From a checkpoint of a small transformer trained on Wikipedia.
Size: 16 layers, width 256, 6 heads of 32.
Architecture: LayerNorm before each block, no biases in attention or MLP, untied embeddings, normalized queries and keys, gated attention, value residuals, capped logits.
Each number is 128 + 32 x the weight over its row's rms, rounded and kept within 0 to 255. Layers, rows and columns count from 0. Numbers have three digits each. The size before them is the row's rms in percent of the matrix's.

# down: layer 9 MLP down (transposed), 768x256, rms 0.123, rows 525-549, columns 128-255
# up: layer 9 MLP up, 768x256, rms 0.124, rows 526-549, columns 128-255
down525 096:116129104138155119124127187073149108126146095141110087126189122123137114092097118155131119144127123096170104110166091118169147134143116164133117167131109117166159103130148119118146111093147115193092145086132186189114138119151073178102188101108057093131125112145148150135076118111167109057122113079053115155138180156113087113082106201101136122066169090094087088162139136174143077101147
up526 099:098077127095107114079169075112165091093129042124139117107134113104104115164117098109106154206091132117136162151091143122163111160118175111141056089085084134091087109107117146122144175135076072112137094153161167118098142192146145117137138090112081155153179160068155145095137103124109199153056137119062111123156153149169147186154127167160062177073112072110081140149118161105128084148177
down526 101:167145110105144102144117171132148098099118168194103095097100145084155169131150096160134155151146174156124082095128136119098181118068173130092151123183162111161111172183119112094121109066065112132148187111132162123128156118183150177183129126156174123090136103114088138094105113165135196117107113170147128109111158103109129164135123216142148100095076135232116114096167139130142157173091
up527 093:123149111155082163109096134179133139139145128143134181159167139138140138117103188139114134050127116143167134164105125143093105067191220113129150168183118162141107144144115208090162154093102147124110192104113069058144176173100133150149176159116142105095050126109143095118117150137121100143131146151167151129151071158096109138103155120140092149181094128102048127119108117112225114147164
down527 102:115084128081162143066108117127094122132090103159089112134150152073124126133125106140093112105130179151094153136143183121155131079137132136062076143151123090135132138096104121152133123129101088083146179143135168083127135095061175145125181170122100115153074133146152134137092151084082078046140131114090140116090090104113153119171141093173139133183126078117117154152116135141173113132148
up528 102:121141132157142101178190113091130178159111123167136099068153151140105166133143147147116151179128098130069113153177193126113099108084122130102076159145092175173100161127101093145106146094192090102128092119105116146132165084172154116136160163085152127185130113111124148064156147136155099179073095126093090156139090175058145130155097123190111145130134107121164119126111172115119133128125
down528 102:176092156100095120187095106128165129151122161105117136112156104134204156118140129138158159079134049122099149150112103113138153098145163126166106148156110147115138072113130123164116161092166125130203166049139154122153159169166149146126137132139134122139120139155097142126085144109128123089157152139159080144140100104126130094103079161203113072134128176101109087144109080082141130120076
up529 092:117173082099100139080119113085125102148169135138104164120140103172129192117106172126127165109106078113178133132219146088099100079158207079151151181127110108135144179171149111100072123138214160128131107129081190116120110147171123125147172183128135121132160133163126164107126141096135142095112154156113099128163132100116165119099141148124103191186132128120134120136136152208100170160102
down529 096:115167072146145105181139098156180077092100088127090117125131112159149136120103185163127175133136128114145160177187146133175160198142086146169167188152140072097082116137112132082137144124106126092116106118178151168114120147107094130095118155108145077067151096134151108143106145123092120088117196095076167092197185156159123156086131156150141137112124118142127097135088097086099155152144
up530 100:084176128147144109160135153162172099145131076181149160185161106140080162127116185102128103186118174173124120111133114209121121124098149153146175153169075152133079163106117087144074118124152129045062151154115104094088159122157155118072093118161084114168119147119127137151110098154131143136106094162140151121131121119111083119105144125120167151136100071152122126096095188148094136130181
down530 100:124093124165150135152185129092194101102131074101126135121107087149205169133099103113135129128138159131095118155190210093077100135165118106099099071140137079142089109191148163091102118144114115094110151116089148116133144080158072132151156119080095139149180117151161138102149077113113083112137153107081107153157114105143109170122115094083100113129089128163153176152113086083161084156117
up531 100:096122104123143115152138143118065151103147122088119099132111138082145122174104144082115075069199090146132165080146145124133119158073117115121075136140144135146129128148145098111172122056120085178153099077178102182172156120211140122138104154147116165152096119152113126168154146171140177153096162162106143136085101072102148132069094116183095101121121143201138143104168069142130107131150
down531 097:169148104138140145147128134167107124120116119086089120154152089177162133137091162093121119127157116149105090124138180128121139144128074188168104229130197168131122141134109115053109100113181145111105140173161118173108162119104120088118085180179168192133143131107131092101087176065164138105103096072122138074120144134099098140086111121139093098120140108165133108098154109151157102117121
up532 101:124137115103072107156183105161050158116107131148119118082175147108155112147133130111087144099137145150066155114113118143118139118095129102151158115131131130124139194135119083149079122152145150078068143089152125187167141141170128144131111108147122127108167169112129087152062136145135107129128093100132135166117125113097167179163117129142150142186086114181102126135193159168144144160107
down532 106:101111074134147084120171158154111129133128117119171140126161172184179146139158137153121161125149086142141104147127178139133104100109115123149151101128137166051156141193129108081118078200099113129111135090152189155129164089132168053112158145160119108138101116175142113115169113124191110039069118161087092103141124156080179098135109092168105102166127155184135169091105156156111109151170
up533 100:139129125113100160150141102101089165126139073149169133101141127122118113176179066158161141122152143157126138128092130100163091130106123166159158179140161162044186164124152141135132094150095082223120086147146105101094171154113150147172121158094089140106095121155126104175086109176148082091176096181171110131084144111072161160130162098117152115166074134097137095139171082145193088163113
down533 104:166117173164128143130124103167105077183159131118145130097125096127116118095154182023126144117133134124134165136198145138100084163118132131125061143077174132147122179113105140115104105174096142112133145102134115090189144162099184100137183081078129129099109191145156180119107134132110143119134142097083129108067145161137123143144169130162118212131146132099166116123119120126119139104168
up534 098:107148168145169149140152166162113098126158121138120151102147156112136123099110089142164098144067157122126128125107105080120068103072109170122108118116148171099122145134113149163143141099144143092106146116108118222153185149171170172126052073151107177139146170110148048143134100123118114108110124172126131130110134091132098201140165146147131127151096118120133123066127158091141103121158
down534 103:140139136156077124103117085101072096123136043101204175158123150093165107101125102162149193062087130118124165132130159100150125164127126132079153129121099098125153109175105157051204123161124185103083090169079114153165105163197171094105110146098139176128132117171094113096152163159134111134108102116109108109103163192154131126084147139123134136131132165111148081124102175114161099159172
up535 105:153139108155139195116114132116104140103149188125177156055092141145123165128123129110111157184160049121091202170111136128126103119107087141092098138088132168141089114058159145054108136121137104161114135097133164122105105134133151152158132158161150160165145162132108180164109146124182097152139112125074109167129148166184191136099115103155133149145100166075086119140126124185164178124144
down535 105:097140138109091151174160140075138145136144130099127104120155114177152162062051098129113130147155120132093127133178104092135180096110087165103143112072103128108141057125105176081154113092097159121068124146089134118118159139093135139181109114130095098098106169182082221145108119185144134125083112151202113112147143132116124093211117134127077108115178162099130148094099149129157154136158
up536 122:088087131140176157133092145152093148117121122167166116113136075134114107146130175117134153183131086120058091143138087100134145123071025103087155113146178143103128107139156087074092113118141089094163115142065093105133126086153127143117238116116147132164164151140109155168096166150127148140093152126101137127194150111132110095167115136140081153188095114084150101137066171090163129123149
down536 117:138104134102127195194079136098106088150128102161120085106162091155139101113131163143131160185154145115091153150128136157190076095109099084148142148196110092147143092130185049055064115145063111157170149097102110106158103120129086137074108116192165159166081160107099139164144141073110100138122166112125155131125133072147087106102146105095158098134145154161082202130137140146143141091126
up537 102:044118183097127125181119089134132141153152116143165095157135151087115165145173161101088178132095153178182129135126097178123098101147101145117079133092113135109145079179103071145116108063184141112168111146107092141182129127115157135165140181164165095136139080103161151141146077107129096104111137127197145131122121140094197114083084090208111116168143072127117077078172169126139182075109
down537 102:097156085172114185180163104157126112161118159118132104119106106114121152170171129141112128080068126101162079055092173095161147137168113120189166076104178058128146139170071151127150022111143137080091120071138128178116093089109142124135123111167053140122090092165149121123124100155167138133105137082148164185124108126116148088132169186153122147112044097179075092109159101127170147120105
up538 100:134127184128153101152136181083126156130144160113166120110132145134078136114161109114073145158173144124122111114108133114066165088088088100111185140110160151124179134134135120093093153136167131150115125168111108122125196134176082123115124139125102128174150145108114209123059205147089084111124144154137123117166147139147110155123159062115126108154156122095156129162159122114122123134166
down538 101:174089093072116135188097162115093131084139173073077113153146116158130103084170138162097165167123132114076134147129139120117139084150175124079101180080092092150145116141150123087118144147157179141094108068103153147109148166120117165116172128123115140089126137134141153144136151079158143122073112119126121117141137137081122116109115089106073164163138153111167138174206120128148128040166
up539 105:163128138165113114087073124190148093076156138120177144075116163078137096130092101089130146162143081100115072128148140152127104152231108103141152073117125156161097124150119155114167143138122138122133121181200180159095151168154199165159132121052149144130127130147168096102129077074120139113057109155149101138119198147111083082162206148101114102130144124120140097091107151147096105142173
down539 105:145139095153137115169035054119040070165170152105145128124133074130090106135071104155124184080118138110131215154091096100076134139096101124162148164065097098163139188166077133117128119096079092122058144113136150137206116081153132109099075118146144142139133124166164158076187146181132095163162097132104120140141068127131138083092142143094105166074133105127084051074093148169145184092119
up540 099:162116159128101137131166120082167094123094175079120145106128145177157163120172154075113182132022099131165130207107129124094145134128104095122171132120157135158080135145109112098060088131099141125148132150119074144147114124121139134130101177121127129197102142059196113100172105080131136131124133118164136119090099181135054129102072154102128130151132118151083151098123168106156141107100
down540 099:147139152153092179182163071117158144066121131118139103154139113126162131152120140129099110160174164134115113103133115177179141139125089145114197083106043118117063120159094102106178053127164142124182074150132145042123127109097152134112142153106077152150133114091112117182166125158121106156114202138112113160140104148145204223193140119119158131138135104162090141151106145131142077164116
up541 101:061117147166073157131156107163152105078144138133144196120109097120161151118120129118121206138139103146152095128083163136131123095149114106136194130177103138147097092168158098139187159114114079103156142159130087124114173134161158115183127168064132146125110168093187132111073046125173157094099118127133156117126153159164149123159131112130125175071158116143115190141102100116136209070078
down541 098:115165175167149105147149129129112128150112124141125093175106105056159089122084089085079106138146110123122096106199084123137149145123102104169104124100189081082106159187134074170122066151060102127116141142138174131110163051137100158109111148111164137086171183142157123116130084147152108114190158119182102145168127143108156075125162149114149161100108087135091141118129204116142167072130
up542 102:111092106125187160136142101135116112115142108082128131168158120115091127131188160119123157141148106083169211090100134187112149161133128113068122026111107151132129081121151131125109064090177102159138122148170096182071118122121174147132113071131180130138148125091114097124130156109195096120151118117174093167145108175121075168142169122106139087155128137117182141183121159164151102134084
down542 102:136197143121132114145169126041079182151114175186112161198136127095139138134150100190070190112100124124146126129103059147137134165150119110098075107074175116202149153144117147119077119163123093118091139109097172148108162084125174105148091067111132147102127095149165061142154167074128157139124148111094148084091123143124115111119135129111127111081200075120083118139124087131103103173076
up543 104:124170111142157172178117109179126151116151145125079144106141137084123103143102146166149096113119107100098083107170171130148132136091064038116107072081176128097170193158132110163140103105118100113120188174100082145109125119101140107161100140122140118112155094089191161157156161128145116170171156099153148105089149109124134155099111098105070089128089137119127144112132112157073129131125
down543 106:130138179086127165069119104094097151180116122164082103117145177203098128095170192138093061130072161142130139183110115122068134065083113080150139071103148068116108076112123138107154180110094081167102146136125160109160163143166163096140141135153192096069123109176141137100079157140166144077137090118134120144126092099106111137175133187095124187136130140093174026118112076178086125130121
up544 095:135152173143143085127141101169200172116081154118137109157113154118139093097099118121074162158169159121228155130184178133107113174163086138152119158123048108150158085160132107102159108122126132104153079191077092111094125069130081114149111147138111067125151111183195163161083112106100100145099134181116148140130082123100158095070159155059070163171134137132128139170128146183122116125164
down544 101:092117109208187109124159133128120125145064125142129131173190088129118162179088123109147152176119113086180125098130124056159128165123192102074111164156153172123120148082148173163153145127138164137112143070125139123106104045109139141148142125095091189116123127118160160088085110071106197108107113134171051095097124135159115117120092104158161173107084124136050115149100146153170097182143
up545 103:101135180175107149105126121069108083189098183119148199154088100168192164080099102106144098143118156166082116112174165166150116163101161141068134073145102157077178134119069152118112136101152112088167049084117117155107172155232184159163139156108142132132056147149190114128137143157132119164190120099139113126111083149151114146113122133118090108143160132195115117135111180125085185105151
down545 101:098135128136169153116090057089160156139156200106102139153155107178117136129150143137124100202143119154102129114116111107113101123059205136162134087169197100075135081140153144090078109198135169136077130131110101127115129151108085115138145152141115128151094213112150093115162111084160099167161132129141133178195122131127041104122161093131154141131114162129153155111118150172075147125121
up546 094:097093183159125111186163170161117154130105096115170055090160139089173127126086140133124107104120130134085169181140127123088094139146172122212155154115117129125195120129105189137137140078096197139138110091157188110149166145139124114151218145151153161111153135177163120119143112134072192112122061071144157076149099146082175064112107210116121138063084108125110100131119093151093128114105
down546 094:135124148132161090109049167181151091166155120128126109212143093132127138116114112143096182093110173176095188111129132158074094121164090153169142155147094089068138165170148111120158097083128098146147128111073121106102161105114111163082133103132166126191097129134094173109134164073121130158143096141121124125187118187064138187111127126180089163122195037118119093127128162107147087108145
up547 104:134118093119089111105090120144134183110139148139122090090108122134125087101149135111179099096135106144069128165179078130134162123129130182124136137150092188125087119113118129174107105089118150114135150175119109134119117146166111137129216129098082120187165166141084168123113098121109128089132179153098157076095095075157117128133081070156126182154117134083165135130094140140178098114142
down547 098:137136063122111134076077133105124107090146132112152121167199063162077131204158077128170092132115153109068140129115153154059105093100226141105126147138130079124101151137126114189206100090134109152129089158129166139114140084138156090187118113083143108141121108152164125143161151142107131143167137195102154121190136147070079117149155081126089179143161157090141132129109088135087064080082
up548 102:130147118145129176149131090063149128183118126119083165144115122079100134143127198169195149151132176167159157142152157126109097150185092082112133118124109134117145151111071141103100112121136137145157064182136165155071096131224171096087130153166134184100117088157151093151107130124103164140111110078107110205109090135130137113131110150134080147136121072167142138135144100146176111115182
down548 097:100121126155099119133135135142176167087065140143116153136059140137062137126140140143125163126119113106133154059105090148142122153113050079102083088135074183107097137137123090191163100156134092124188149117101169153130107171096157132110159097214199086168172107133129172103144157146095074073145062122126136126187142087121095172129121128158114121143080121127170154134127116151081098118144
up549 105:175127079130129112129179110168128109071117161126180081108131124106137136106121118104144116181085106074165159090094083099206189111117145067114080097165149096135103088109152171161149086182127141122203192065145086122124124084119127086119087118139124140076149150148176111125135190158149112089147148182153095098083105171184138117107143126118132111145138178140103163119173107125127169165164
down549 101:095140080155138150114137147140144092108099100152165130124177059145097124206137087117128121157130158154146159111152069087116124134112107133131122099143175103166091153140069072105142147133083147163113114146131051105102105106127107068178155080136132122147107088155131129099081152103145112130117086098115122134242155140147125158094104072123150138150055156196141186144105113147115121137092